config = dict(
    num_hidden_layers=10,
    hidden_size=64,
    num_attention_heads=2,
    num_key_value_heads=2,
    head_dim=32,
    intermediate_size=192,
    vocab_size=1166,
    hidden_act='swiglu',
    norm='rmsnorm',
    norm_place='out',
    norm_eps=1e-05,
    positions='rope',
    rope_theta=10000.0,
    rope_fraction=1.0,
    qk_norm=True,
    attn_scale=0.177,
    bias='none',
    tie_word_embeddings=False,
    parallel_block=False,
    init='orth',
    init_std_qkv=0.0625,
    init_std_o=0.014,
    init_std_up=0.0625,
    init_std_down=0.014,
    optimizer='muon_variant',
    learning_rate=0.00648,
    lr_mult_o=2.0,
    lr_mult_down=2.0,
    lr_head=0.00932,
    warmup_steps=0,
    schedule='wsd',
    decay_fraction=0.89,
    decay_shape='linear',
    final_lr_fraction=0.0,
    batch_tokens=16384,
    max_seq_len=128,
    doc_mask=True,
    train_tokens=115200000,
    max_steps=7032,
    dataset='wikipedia_en',
)
Each number is 500 + 40 x the weight over its row's rms, rounded and kept within 0 to 999. Layers, rows and columns count from 0. Numbers have three digits each. The size before them is the row's rms in percent of the matrix's.

# q: layer 2 attention query, 64x64, rms 0.114, rows 0-63, columns 0-31
# k: layer 2 attention key, 64x64, rms 0.0973, rows 0-63, columns 0-31
# v: layer 2 attention value, 64x64, rms 0.105, rows 0-63, columns 0-31
# o: layer 2 attention output (transposed), 64x64, rms 0.16, rows 0-63, columns 0-31
# gate: layer 2 MLP gate, 192x64, rms 0.127, rows 0-34, columns 0-31
# up: layer 2 MLP up, 192x64, rms 0.12, rows 0-34, columns 0-31
# down: layer 2 MLP down (transposed), 192x64, rms 0.116, rows 0-33, columns 0-31
q0 097:489500484498449483519527527588464471494568495484517546501480512507543533547483569547474499552564
k0 097:505563520530499551525504507471450462520429505543505496453491572551553556457498446530478441556431
q1 103:467523518540489480543471503469547558524499561519522553471531430482495504468490457427525501530529
k1 106:530540518586498446500503580538433478445519457497468517465482467522505529581541522485522489532448
q2 086:545539511533536521492484532507490461454455555477491539475466561483469485475536567430549508498470
k2 113:489541492530517567490440491525453458484504461425494521529486515514551539544535467498544535510476
q3 085:518510497505513447564531526535470565505520522549457501440487437447482495531448489504499574557548
k3 080:483475584451504475496483566529541509507498465539524518503514477444472455511544539526512529517494
q4 070:571497502530475553516465468499459513461507539452475568514515462502560456567488542533420495485493
k4 086:514507478469470509528410541526514502456529531468520485469467498534515490575502545508494495500489
q5 097:500519450448471469504423549608435521533579470466509481502506475488441539498514441502506491500611
k5 102:555543538543541524512498479428440482457538551476472524501527442497445489538421501440487453547431
q6 081:542500457481526464499568536466490474512442549458428477428508486468472535479487569474559464536478
k6 105:493529518591572528484582486483428455503443495494493420486477420502542467497484511477496509500446
q7 104:545457440496469544461493433499510499531549511531490669478494493523491436487538532486540558569505
k7 105:514512440475444521499470469567481512499468464486505527419478528477408543431500511511532562529468
q8 062:511507539521496469459465484479441552480478569487544483500515460428534485620552437530488547500539
k8 086:529458512512453505548484519465486531517512505454455469491520497466482537528517490543470508502507
q9 096:517510506435449540495509492530511513489570455469477499471517484489373450398516495470527473532589
k9 068:469600474501443504508548456462451571462486521522457547506479487471413566447484512483485498532472
q10 085:535517547450525495581478512542447509513504589515535429539471537490481577582460473434476505487545
k10 098:516415573482492447502517458488468519542550528384468512511498489497529478550513505526526569460429
q11 076:504464455512476463551565569512493469446472494525469476427478507496535570478503467510519485520494
k11 086:492488453464525500530557478528557482547530492497565452473511485521535455475475544471488499422475
q12 069:532489486427487506564504523554424488558564564434512489503513518530486460469417531420515572470589
k12 092:483498488554530504459487543511456476459570554514435547533505480510544506580511539525441550475500
q13 080:468430504555484493531522495484521534410484507430477465419510465471514530518548497570440474555522
k13 096:480430507550476480453490506480529521451439573463480480413484404495467473468460559531484467506585
q14 101:462499492523584517543548523446505504514499478575535514552430471539512443524487493523513549411537
k14 103:431531521407481538536492537544448459568493485531443493494452540429513549491439477529436500433546
q15 099:502500497422575431530522557522501516471493463486471452495504512513515482458453495519502448463445
k15 106:420534530470521414518521487509538499552567529542474447497475472525515538449507494520467529561444
q16 093:498479556507514500502499575481506517483506548466465432493546547495434479579524499485507476513524
k16 115:528500604563523480530544581483483576541506557494449477412392534508485537522472472483480512556485
q17 095:506492467527485447520486479458496437476503464532478456532460466449468460472527526507545507470489
k17 097:494510473522482524473544480509567524555517530587510511521498512509412501503491473523564482512562
q18 111:561522500520523502534517500506491380514429505477547495490507514475504562498474564526460533607439
k18 106:511458561529482551498528416497462438545502518486475505517547494482477488429563527497478415463497
q19 089:526530471508583499512415555522578546501487479460544531513433433468556483525437540490508532502480
k19 109:504525514539539563528516440488503595488525468499474536580445484478521547510502503513432415422482
q20 113:468504532516519523543502592479463479445488519505423441521525519461451516485433519496550516547509
k20 110:488480540457473514439540486498409433520531496488511461527522501496511434534414460596514544524547
q21 095:484541462511581432484527452473483472457504485481518489511463592553538496544516494522520484552465
k21 113:478464477494533427443579494487455453551450459487486468536493539515470459484497476496489443500532
q22 108:447511527391514555531480456516505428496491527567429469509500472515543474506529490580565511493511
k22 112:453552501459512452446517460428440548452486537460460531489512472524499429455411519503431509474469
q23 130:508531524473519514448512462517456582436451456473508467493513430514487452498525469478508396447462
k23 104:517538474481515396467471483486501427497521460515506455463492561513504564476449542547513499624533
q24 100:498539501467468521507548466506499523449557489434529532486472548471546457469427500502538488501479
k24 099:540563401452525507515446486417466478562545505523510511494546549529543494531489487460571542460491
q25 110:483556481516504465566523508527492539475512503485565472540558552429435505502457535511462455493489
k25 095:496484533499539500507515564452457538480496518510592478598553498470456472526500478572427467453496
q26 114:444444524425490549531472446473521551494464549512520503535548513395554455501552482545505546561478
k26 102:541528449487469452497456491462539566494496466492458511560519522531542458528530516457433457560499
q27 111:488509548512488550569482552579451556520476524505498477553572477494435428501526439575443456496501
k27 100:491503538410450499531504477526509536542564486473471479511504503560589559522472511512414483567509
q28 105:562514544446483484459544492430535481541444494491455490447491432446572554459464508529490527501555
k28 128:451483563540508523527530504434507510512505472457490486488463468403512474434521507488530467513569
q29 115:477410467527551464505449494477473468482462491542503536534480491483547524535562469472598525456423
k29 116:598476482478524525470456493486489474444475415506515477456515466526521501498472458543548459455473
q30 099:530495500480467530450471470470525542603484429518565519429581524503561499445549541526451538510421
k30 114:506413457531514522501513517514568520515537537513532469490473552533401517470478525516499424504567
q31 112:452504542511470578512481497478492504497509500565450513505474522510437505480559414545552540500453
k31 111:514548426517436515489483444553514561514492461490499556488543482536442552532506529459465469546460
v0 103:531546503439462474516570451438521480501486498412528423478501473528440460475480495540503467577436
o0 116:573486548525532462457453487475523541518496523549569541427508536486501495484497495490485542471468
v1 101:469533479437584460425476494468530463444456539513430456519526502525451521399514439494517539461517
o1 109:559508492499428552481576476529547508574518486463509461474559514547520485513460461508431433538528
v2 119:515444526458433496558435501555504518505434547510488421518492553514561500515458575460506522479517
o2 120:538506505560557495471523556485479439495555432513460466484554493445461479452569561535532448467455
v3 107:525515456545556511507507508490511532519448490546456514589511556518461490416487575472452436506473
o3 116:450434499528454481492525524478516524485552535443578533496479447494461524552538509514465556515534
v4 100:532532512512483557508483558499495500552516493462474425448494463431512507462532428510482565421551
o4 098:521479480433493470472457454536543449515447476509455527531556431503488579516408477481540413551521
v5 101:435569472580499533584580483449550475536492461465479542548455530471475468489511507501514450515525
o5 106:482470479424501527519522535514535466477488544493428475459449569576480565555503535522507566494462
v6 109:476498488560464437503468495517507486445568481513548495523474539537440504571507453559487519522488
o6 116:471537558500491559463447521457503572541505519475465566530481496564543517468506535462506563492560
v7 087:477513452514493483488534471520533488481430554554524481483533475533535503507514535380470527472517
o7 090:476509521429480557472549512518439461452455408514551516420507488532489434501488442508511545488482
v8 105:455565562490529502519577486558506523487522477496496498560488560483510479488529515518474455441529
o8 119:545418491520429533478471492492485486514452478564471522385465458520487560495501497482544574468474
v9 110:463458578509535458484474490560553473562531478494529496548547494473513529515512512448447534530479
o9 123:505488488549473501492496506461478447455557473521512435484506589538444431553446462522561518456569
v10 104:558523496511537416489489545474430494504550421484494496535572444443571502545538486460548504540568
o10 114:477449432517546592497498475419502526480455592534534507521520493536503479413488519545506426466475
v11 098:517493460466521435420543536510554494418445452492501518567495480533473444453499544518579466533492
o11 119:519618515523456487538495447497494503502522488498519457494514544552533568437521451536519538495425
v12 114:532516506502475523473559427444519502474513505547506514522531506472556509550574475415478552526484
o12 115:450513553479501492469456501490458530550459563447485449499457478489504540533490539547416450461449
v13 109:558457541447495506487529466536490555555545528480525493507520481518492559500542453541464572564580
o13 122:512536538440528484462430483436556467542580494493479551509488499520482428552507529462486476485484
v14 087:482469426624549534538495459520429535464489526498571443476520455478512472503529429462474472436508
o14 104:437524499512463520500472518484592460445479567499523522469446574493441472456454572533526477536455
v15 097:487449526571534482485592536549472547450528545456447514537398454479481486476551487505619516522495
o15 107:494525517477543518412500478478549485465440574491436503489528511562487519510510542540407565530524
v16 103:508447550467487444558550462514493549538507471543519424484527531480519452561508426569476497485518
o16 114:444528524535469505520475502468504554519504557573517498453559459501443506577481528467498467508477
v17 098:536482373475549521462605435501489496519536497499520433472494554473579487509531516494514461531555
o17 113:525501523485484478556504510523521511575466574587533465470508505512476477452432543559496586554475
v18 099:558549455483543402536526540521456528497539556518488477513555420504461484441537497569475541418543
o18 110:515413494539491605542516490455546436484526450505498519450545482546561489501489530464480472542489
v19 099:527501486492543536487554432480550474491498511563506504583547547521424475507520466416527488454491
o19 109:516563500531442503523538550518576531547574459502462465455494453469463482472509541543420467497471
v20 121:512488514555581515491513423498485557445550531530494495535466538493538493497476381448503465509532
o20 130:470562497435439502461489542514459478483484495439561567495449503595524476464501504570472495516435
v21 100:541460530448548560419470398508504473493476421502514462435477453488553525479520569492485492476483
o21 109:524537389498500402566558496513458540533530564475438462527536550523481435436472515540536485476529
v22 116:481503470542502531530531535459461551471544464458479458570543485582474521477498516522441573454507
o22 126:576475512533497460559553465547583458492505490476524515490452513510532453516509552492556480531531
v23 107:473511484490476504578464523520450462530519464470497491505498499477587451526531485511570505427441
o23 116:440520548548505466482527571472551502405475536621492458462563437502486461535417524472493503471549
v24 096:527536407549492544468457458503517546476467527492560459535528511523543518580479450573544514506509
o24 110:524561600511490462476545485468546478526459555481467535553468456442540508452465509417510517505492
v25 094:539436511525520487467522467515540537498483404516508489530570461625576488531481525515546477482528
o25 107:471526513508450458508521511499520543459538464572456474522478550525470495451529422529482536555524
v26 108:519488494482523533485504558521522399514437536527505452529462481506479508523579484451519429457513
o26 114:559470493481491531507486525496550561445518529482453485427568522509584523504461484519482528480571
v27 098:513485487578451496474479429488491448511518565432494389583556559460473470497508455449595494514520
o27 105:529501545438564536537438528459483549477489490494476523471440474512559457495385514563486490479507
v28 109:461543493430465494500491427568458461512467492442466507509560570496488509561551500540517466496477
o28 112:478533485559537508476535559443423538498526521467475450485435384513477555486497527419462531481533
v29 106:510429595454486566548451445499509536522457482493475479523512452507491521521501490557532433471442
o29 121:455503494506526407504477502465554520478569507457535491477516476534537547530488445485439504529587
v30 121:533559525481497492492485483378520475525547493532555539510448443519489465516486552503474547490469
o30 141:495505536489485527487478509563499549549546500463458506444581487495525444466534566472569512591484
v31 089:533585482482488522507507574484500459465442535494538581532467560536459529494460444501582483527476
o31 105:497533532482551522487434451539539465516500502482565518509511567508494550529536492508458499472572
q32 166:425555480490504496492443552489551411491550524458442436514439517496501497519490475485492484559577
k32 097:525421497497445468536515544475523521500450442424507451506497484533573503481483521520480568487529
q33 166:504585512510431568529462446428446479539486538516530523441536525440556534495507479485459523482488
k33 077:500559526462539483494474552471480479519503546516552459468501515455467480473490492500533525595499
q34 066:498497555455521508517504467516562497462502469545478551523462491503516478529421504485396472401512
k34 116:492573460445442495474462489515481460509580514557488454579500508584530533539523537459503518475528
q35 100:444537523471553536511456533438541456564537479507578560524445431536490456514439558489477471528459
k35 100:499541519450451495499455572525459479500499447482456532482504505546571490546501498550429478445451
q36 152:494538549524519446527553553438538519549488566534549519467599470485480437489480508618538517467461
k36 073:505434510485448491492489590541500514485475419498476505528444542517465474565539493559446544479436
q37 067:471581512516481508511501504521462429548466559543547505443552525497550554448479477496541452593535
k37 076:523521567539481554493473499566529504480446503499448522487550480561470553552470509554454481538490
q38 091:427450518607532431405457526490452519494478542499473465497522448489519488580513533531471464539475
k38 089:460526479575519542501488473409492463489537525575527500459486451462485467505571459487503459595533
q39 064:503464508518594510554460563576430468468498482487503506529441548474476507536548519563484548438448
k39 097:511496501461539428555404521507474394471503473581510447489521502528453520479481542506516500521495
q40 077:553457498583507542537520502542521523511533455448447466570460521539472526535454474463425545449554
k40 088:562503509525504485586497544450464540506527497521500432465447464525503467569450500412540606504437
q41 086:522539500456530457509522433506544514556492481580545560466494504534466571451549459551487486482450
k41 075:444515492462529464508519529495466473559521501570560492492506487482522436534497511508477492528491
q42 088:483400529504502488576563524525525517479517487519531447563514511551406494491541452453514520424546
k42 085:489481470497433540463470561556549525491490535565472448529516458575492545490568525485568454494495
q43 076:491478499502575506561433481413522475520543430483486507551457488562470472508472495526506459402507
k43 088:450523572532488479537482495503493464587475433505519476561499532555547444535468509449413484510474
q44 091:475558480494512514512463523448507404523502429575507547481518505452601488506505474548551498490485
k44 100:420574504484490512523422503521509433525475480592537467525508493541510533514519483451460480535547
q45 095:453569491524526504502483496517513500498606461525543501532467500473479422468604504477495420501527
k45 100:493467458439471511452536409483539533512479421457518486492544510507497451427590514508570434489470
q46 069:488530542486456476457508538541495473481514580472514485594508475404496502495493430503488478551468
k46 082:553500500467415472482473500466483546464480488498451590422545495481519513496514519446547478465414
q47 089:522396499529508516495491497428503588491484431407400481451533432541502532536511487465542474454528
k47 098:474511480453455469528411591482479507495406456570519441492471512562454488529544465438480542482450
q48 089:539493510439472433538515470501522513552425582496500471535453548526497487442483482532505592523477
k48 116:507494487499468480467554490528462585472464543428414476492479482505555508450522491541505506482518
q49 087:515465418536545516565410521541429480516467505517479494492559567496473560473550410515521480422497
k49 096:501512409406492489507498488559480548480511507441482509450539555523527475546607526526591526545534
q50 112:560467513529486501503503526464568562464550486513415502565495451453532438484505457517476441488552
k50 091:523487514463542488529510488454471523476495519433485489580485515497511492465534497506480517543504
q51 106:548490463544517469553468548450511486562524428476432447494509484538499538564555454472416474517475
k51 095:459478506493494456434482515501467488601542481415523521450451442550466483494469565479444510464456
q52 095:516540474539548551514463448537483508530555524481539489485550523454511534547589524473566447531507
k52 103:516461483593555533440474493466467517519514501470547473532422493450553520537622492469531543438508
q53 096:476544517477524529488522494553515442453476492510493476456582471479458550467492476524580476477559
k53 095:457516504513481549432493572477548448511465425592508497501536513492450497483453435466506556466494
q54 077:490419450499497494492499436522597510475507514451464553454481492506491473421440479521439530546460
k54 096:516464497580511441441517462556483502505570521452551478478443523531590502473525565517485533585495
q55 096:588506497508440492493535475420536482500511480446460546489509469556607451561456541455451532520543
k55 118:468497560481478475578542526489505556528493472409459461486523476587500441515442527546488510532472
q56 138:449569494498509507445542582497467521470470495511481512420442487494516607470438463481444501479453
k56 112:588554521426474479465480574494453510478527483574513467474475470587510558539445509467510473468515
q57 082:597458537507473449472442468477446497535477527370453541518533489528475516528500505479486515492482
k57 094:478529509431446489489447577554467482532479491436498490518497505536430451539560546460493493422474
q58 090:445537578544432534561507539455535525500396517483576516428512510456541507493485550500515472487515
k58 098:552427544536492526590553463439568583509486453503468504464534465505526522516403568517516442483520
q59 091:528502471566576468493537447548462499456514520444556496544511483516504552455502504476596459497531
k59 102:510552486495498542551455530471475439509518457511519461534508530499470489465521444457591459483497
q60 114:570414557510581480494532521501515457496509451466526480491568449497476448455475529506572498501509
k60 102:441530572489543529446537430437494500485541491498434533500539545508503496473486523548503452493462
q61 130:526559552537462469475571469530564558502471544495503474436543483541446558479498521549496445477525
k61 097:469469450534498504442479479523492425534514511562538530503476480527471514548509501505439519437445
q62 102:513535558470474451517546449551502497533522515501603560479493463475490506490498448454539476576588
k62 108:524520560513496483539483579475486516538521532482459511495492548427516509464435511560478473601527
q63 112:551457420504475503529483486542460552477466448521515495501541473473514466497628425502513486474458
k63 126:550485446547505528444542537508491635477468564502517514458449444517511545545478508474480520445475
v32 090:515567469493554540470584485519480521526493579561469498483517508484408487497501529435455533490536
o32 082:485504491496523536453447502523628426468421466528549566493485553575520603484518525527503490515549
v33 102:500486500395474500488451580570455544496579437528463472496460497485484530501586529455471478517474
o33 081:477536534491488472510537472488477483544503509527512551544529581505608513503513522455584495489506
v34 105:516492481555461490512439485472583516529515509501550456477552543533607498524501469517556370476512
o34 078:533479497496512495511503528564395518459591450523457493501491439507487514489469511510529498493520
v35 087:510432561441525516429516439492527508553506561540462514548529511475510486489496512519461469492478
o35 076:577478514461522499541449530489538485475453463500579463528534532501461515469486450479479504469473
v36 085:428496471515485483478507514436506465523472516460499436530567439579454471484506507551477456540461
o36 083:483530503483530487484486565485509473481439531549470466489503495478591543441514531605492518498478
v37 085:419484520536557578485445554508504540516488532495578514498503516536480511474482502504441521442494
o37 086:532544504440493489577453555482501539542486524449457516487503486521557563526500588467518481558527
v38 083:476556475504536529451499569479479528473519424494500511546439470534499521449474511490452571533561
o38 076:518474502501487512622487449447519532474596536493474527476480470450472540567561508516483501488456
v39 095:487480525502457443532532500482534557536516535497554487519531439580545483572543534505483518550476
o39 085:527461489508461533458581504462485528506543491455498540480509507422448524490487459568529461479511
v40 092:479494548522545483513575456590480470566511454445536451496505418569494533490453465431540527531548
o40 072:536539466502492562521528493457530541407463564464453527490476480471498464476589524489558496525495
v41 098:482479479552509516596470573490553469475545484493423535596486550433530509528466492511481471453472
o41 094:483462469520426506548420485458466561455478530527543537503476473506527496460493524543464479551433
v42 090:482540516466502598527438476478479467471504419548489429574510569508458475489541459490509505513434
o42 091:460540486517468470559522453498590491552448507558523477481487509535462477416476501464549510501482
v43 100:492568439449473531531466446480423474479467510459531581501515513518474491483506469485450506480473
o43 069:511509489468493440516539533510586496498520443549540524453487506552498525511538471484532499528543
v44 096:521472479531529401487455512562431480486518423410455475508483529478543462457435469468470454519525
o44 091:478458582505457469547546539513568532460511512522488493480549557469489451488532556542498552501501
v45 112:514469472473474530497478521511458476444429542441494648477511473505503476472444491529456475397460
o45 086:457520494493557467461491497495556509470520544464543501538493492485477532518518459457538458554485
v46 091:546507475521471487498508449507522567469538539422481455509545512517439481462496534473514486516547
o46 079:558500485570555493459518533543453518470509492583486486485471566439525472531509495498552501451546
v47 097:492503476505488462515501530456379418480590455441541529475561471502530482497456428477458536488540
o47 078:502510548491471557452532488603469524619490493509461512534437562488498512499532474484489486574453
v48 098:485542504489507483478449462473457406485522515505530410554490549516514543473499468521510542553450
o48 084:457551473518469503557583493430409458483450529545462470480516494545471430486517477504514531468504
v49 086:490521544496480424498493572493546499529427531529437502418555535540466553544555575554498501461537
o49 087:489547537454491506440457463446577457474503547445538503575498548526480492492449559527499489477493
v50 104:532506531515537500490532484461526492515485575486483522461474504443423545478543435513516548509511
o50 113:489541499495440507586508534486509536470470498483417477497475484495539538501491552464490494469509
v51 096:500546517501481531472456511416541473527456469519461453516446525479478533477514461546548486530522
o51 077:538454487510453601460507553511521546523494535539497510454496535494531453516452504495431497429476
v52 093:470495530504500501436553446511461461512446528521551477466483432488514472575486481507501478565479
o52 076:478463524440504509553441482448541483525477482530511486486481468572495507420531432476462489486561
v53 114:567571476495480490480499524504552481461495594481553563508526481473466490543409519488458501482514
o53 086:513463516446491514503424511476459460487478530512463538533456446437561507601576501549527484499521
v54 100:505508520405464527525482520521541532538443494550563498521464518588504508487523557540570472543407
o54 080:542507483543510495440532470447495466516490503530382501489536502502506488515452437494529475487527
v55 091:508560522462497541519471482488423558525469453504499513503459534586447540510425460483438484533507
o55 082:523477502464490530470453491470572532446488460524429513459539508515456510511504504462475504516474
v56 092:466508561500500425492503534490513533444413534547517466476474487470415482538513554483479586481484
o56 089:439417447517480527578505448528481461486518482397406491525500499547580512486535461469466460468514
v57 123:510536433519553499528538495458487445515457544433505553545486510526472445443431539481461520546458
o57 090:507481534508433416488500528478469487493475568486481480455503476468505531521421389540461542539501
v58 081:529536491518490502458561491502445490488513444494515423515565442527469508569509530471555504564559
o58 076:491490468538520485528488446508428504506554538532482526508453506541489476481493469458507518471502
v59 094:515482570548500509425512512484462519421559532489467468551586511519396492496403506453536510450513
o59 080:420483573523497518578425528486483473502454495541521568479500513525522452536537531491523514559513
v60 093:558497444476598515469540497411470506551441526567518520507470453504589485445471449490492491560448
o60 082:493398473489496526523485553511413460518485504477500473486477485496473528496488472530459482550542
v61 090:523528480524547498487521469511594475467505482519574453478526510445544541563587503472550505469473
o61 086:435526553457487511461462467482457512423530430554409483465465528554473498420426462505504526464488
v62 090:478437502402507478455495408488484456480496483498545487503486461566459556487554508485520498552443
o62 078:492506538605553493549516518407575451529507450558438486491517535489468504504439514447551495465462
v63 100:543462534500489490492573465496568532541472493431517552557470534473519540587474529445520464527480
o63 095:500493476482492483409489515499541478481540521439437565526519424462468398480512447572517513522514
gate0 101:443435476457566519500485540473530505466537487482475578491576552448532494538540556489498535518487
up0 104:522524534463453494500520589518447509537555508492510504451458467508484549461491521536527527529418
down0 091:519497581430507479492496462477478549547462575458465470461484565515545495534453461534555574521459
gate1 105:480510523457503379486526518523570530610511529484530506540435516523504492433456500528504441471544
up1 096:510586537447540589510478492551584549517482487549441513486503512485472505499487482501470543578423
down1 100:467522575510568562492538459484488469459476498549527509478406556454545411490515515481464480485537
gate2 100:566443389496496459475523531497486542523469467471420522508424469521485512412478503577450461489544
up2 103:478528592549533538476554467448493512513455488457496462498563524523553444450397598471505485518481
down2 107:412534519429536396470522531521515520478466506453502456461497472552512566482525501455484514489503
gate3 093:555492472512498465463464531562443385523479550507487530431581477533480418485456522468523447414563
up3 102:540541507486546484556516535573479496586550501471502582589492455519461544559466520463491524503481
down3 101:531551459524478464532459459490527578530498435484461553484558480543523508513556451515464500553542
gate4 103:438514498437538427467482508483557448470547467520474474450423496481471506531503487409595535484569
up4 100:470527488473458429504456539502532467464498459511438501458420561451552526493481509444535483539566
down4 095:444449538528392488469476463499450529509555551522437496419526451464512491522512426480424511459521
gate5 107:510470564493475502421516454527523485518511501476427567495533420460490466526481483421477489430589
up5 101:542548499471473445517415611484472505522516525462552519556501523591495476479524577512481606544457
down5 101:520523526481551487500534556472468415487482433463528498538505440459494472435513520593518510525538
gate6 100:488455444449507416531446459411476539511436443512494494494501516538432512546570516490487467492428
up6 096:501508440556493537528508556475415586491534497526498422501488445484499516507451470391418482475507
down6 099:520456483505505550528495486542478482534426567526564496435459502501513432517475491516505528553545
gate7 100:466552477488526504530580557466569484526470539541558533474509504453552496503457543573579462504546
up7 099:528491514364514492508522538480536459469502536540527505534505524500511514531527478516512566471522
down7 101:608491463527458502534473531457515490563532549514550518502499480576495519547559551518464475465510
gate8 097:489606456459478525425535489515486472577544499457585503467480526513571476542489445497432566472505
up8 101:483519512510428486545536452574434513565500521454556517543524520466500535462474427525516502493463
down8 097:523464508493535537494508526432573572447486504496496421450540510482507454487493487423522548534523
gate9 085:547506456442542514512573515468515492482509468475533521498534439474485457416471506520516535506483
up9 101:539521478435578496477510501486503457449527475521537470447511493449506538500517437479588533510516
down9 091:525546505546435553555477531514478514525537525532544518454443516477570444515544491410510528469487
gate10 095:580544538517450481558489501560543548478495523445465436518413486540510490529514542509521476487513
up10 102:511552482447543570500516536486539551429473433480522467552455488522467447549579555466491474557532
down10 106:562443576511488498523542526493496545446606523502499444510483508436514475532504464412468537539508
gate11 104:485520510535446539529516547488519518464481581518545497490491539453549446487362497514514387523559
up11 087:507454496517499518482544583500428498533496513482511466574474516552491465487513474501476531453498
down11 098:490503478542494501452503556522452498443477454456499477476529516553419595529399459545512501474503
gate12 111:578547495490513555495538599530510539481426404552491425476519528487449497473529496470459492514488
up12 103:461522477555543421488480489501497546494498559470476448504522469480439559564508446562423473522486
down12 099:540501469505527478559550451396436513520553530522573515514467505447460504518495465462488486494518
gate13 110:545444458510529513507432499501495478562495494474408502560522547522498511490407492442463551453541
up13 098:524514426483476497520465554477500456548504407477516452568432487584475463532523528431480545410533
down13 104:464528565488504522551465530503534487504502607537528487505512463554559507538451498463484527509470
gate14 098:488586531548524528508493488452488465563538506516564445525433489574480539525529576457478522469491
up14 102:478496474474468491476506528427556501571605543456549531518550441500549467566557559460498519479534
down14 101:535392475486476512485431549481486549465547524459442522463544461507535533477601481578534537555578
gate15 099:518512523436540510478453566477445465580523513486576525512536574530471479499435563495508470516536
up15 108:529507469494434495589476440535519503513504505553543471453504442490519540480450536516540504517519
down15 099:502587490455488445549441507498537469475545428565534469515506445517493485449409492506566463577590
gate16 099:502446536534485506466475428431524433463480533447481464489451536529506496508539453547520592459583
up16 099:463446521534556516477469470466564465425457505503540484502441536492480486502539460587546507444541
down16 096:475470528511461551499523509542507479434537471560498513522565566502560500479494447479428508574515
gate17 106:439599480562493471425499524541406467531462554466499499507526523522493507537469530531523527417525
up17 099:438577513513495449516475481508477403527489560468585499518516489589481557442478549531492503477549
down17 102:533521529447490449509433586490494499425527592477482499462493529512481481512493538513493521542463
gate18 108:513505506515550543525552460390494559484503450570483437473491493533552524539434539515577455452546
up18 102:529482478484481479467593476498559518509506429500444478524512511504525438474482505507541458544439
down18 102:475454480540523593482510528463432533482532461486458521448461532446518469523454403507479544430515
gate19 099:480605408553520468478498451541556523476498521580502429513529561576501507515505505502436481551520
up19 096:472534417539587583533499484470516495542540508467450467520562506503455561489510480407477475555520
down19 093:492517512459532521498464502518441494504554535519551460535503566450478455554492511559573515554523
gate20 092:503583441512507530541467498535506510488429579570546551476527483442496492446454525452523517455493
up20 102:476463466508519485544499509504442419526495442505505576507553515519432498550499482470569508566521
down20 102:507512550586536511513448468478517447536549470485534455485480505556568472450479485517444521472504
gate21 105:538486483562426525554500529415578519518433534495452491473542530513591522435553490485505537537550
up21 094:546515506485478443471507526497531564416488516525435494510459444469484507451436388485476529444533
down21 097:537503522514490466507515490458422521480542480535472514507511496492454493535512584466544541500473
gate22 095:589558465466468486514516510500493545485454497504458515512500482571503477408517468527559500546480
up22 103:581513570483520460544447466546508466438449550531571499464506536492512527513601452496484475527507
down22 100:519531543532481524487577497479443561441427486474497525596469497515557497460489471520480531439495
gate23 090:528530603432480558542542526485452537488456430526493534418565473534482479503486515447498495529539
up23 095:431518496405518514493526482491448500445547522528489490583562505437537496456499502478513468428510
down23 097:538542486511500386476501542534441534491482489425524497500527397513501509492590570458535486548466
gate24 096:487499527545462477380484467455561502509437483564492546496442499498430502528507480543464475444494
up24 092:503462435456562474490484577451477543515584456469498509505564543544538471471508523489464418533453
down24 093:538484540577557505521494513516453454496468489561448407426463476549456455499557541426508484499437
gate25 104:490440469526452508513569455504548501462479498525511470501513499578502475539511546595529498588542
up25 103:473512531477545406465459486525614469570452497537450561526554456560488464523476472456529481521471
down25 111:508499442485541484491472538520468493447507560573481437476532472553520494506474535582466526585557
gate26 091:522537509467482458526479482485511470437414546568548570472528541488565512480530541564435509509487
up26 087:502480479494516565468541567520536543608571455467450519511495445500491492450499454477429575516465
down26 092:517469441473466499552534516539539516546507515525474523504530543432455463589443537567565536521447
gate27 099:515462503508480626567484441493573472466478540558469539496505493523502465513423562445492547503423
up27 101:490533485518450561560469514595505515509482543547458486498459461543485532542481583595457492523451
down27 104:556532502461517489553527444479541492543447518481561470427537559501525448478493436509581456534537
gate28 096:469513465489507496534510503528458475524416422487471489476468381549387473562458516563464456515427
up28 096:543469582490503539503495512567544489482530544496453538494497536567487512548558449469495552478554
down28 101:580514442522534507486505523474472521518497493465464523431468416505527415500522478514499487456513
gate29 101:523523476490528503474506516525522501499602410489536521536515529489471426538542411436486453465554
up29 098:507463462476490502425516566485442571561541526500466526521488558525522527500560492448492487544507
down29 100:516455567483520509440448509541475479616524574502513523550457559522499517466514536519496489437484
gate30 105:452435538488452507573519492528522520493494475456436543491531529462546460493485464487522502469518
up30 104:534479581489541480478492449506492507508478501440406442509503471480499486453570426472475504501467
down30 103:517384484488491518541586488485517455527445505501486481420551559465542530508483507484503469452483
gate31 084:538576491519487562523507456494479489480461538503474531495438533535505523458518549474520487474455
up31 096:530527427487532462531543458447485438516477447423483548548464570510441488549458460518555493479436
down31 101:584480438461483506463539471526428443496489520505501505526473449521496524498547494524471427498515
gate32 100:474475530523493454526474500463516530511531574533454471555588503511464452466528388478489452545495
up32 103:518469512505511560485497452454488522519447441490440463525441462514571564485450474551543474428499
down32 106:472464530540486384421544435497491463538504489554506557476532481501473440514441516540422539494498
gate33 108:482474514473510562477417506513507537477442538532446436521576526582464431458568558472478565441478
up33 109:442483519451497492431517498514465551561533579555498465462470552498565517528599531517482534549414
down33 106:525552527499522434420525531544540523490448520479486436505502505523591555515515506602553509611407
gate34 096:462561509516447460464541455505508486522419468527529482526359532500484492497546490535478485565482
up34 095:511414507524507526436523536517523463456488490470481508489526477512453446513509507512573510513557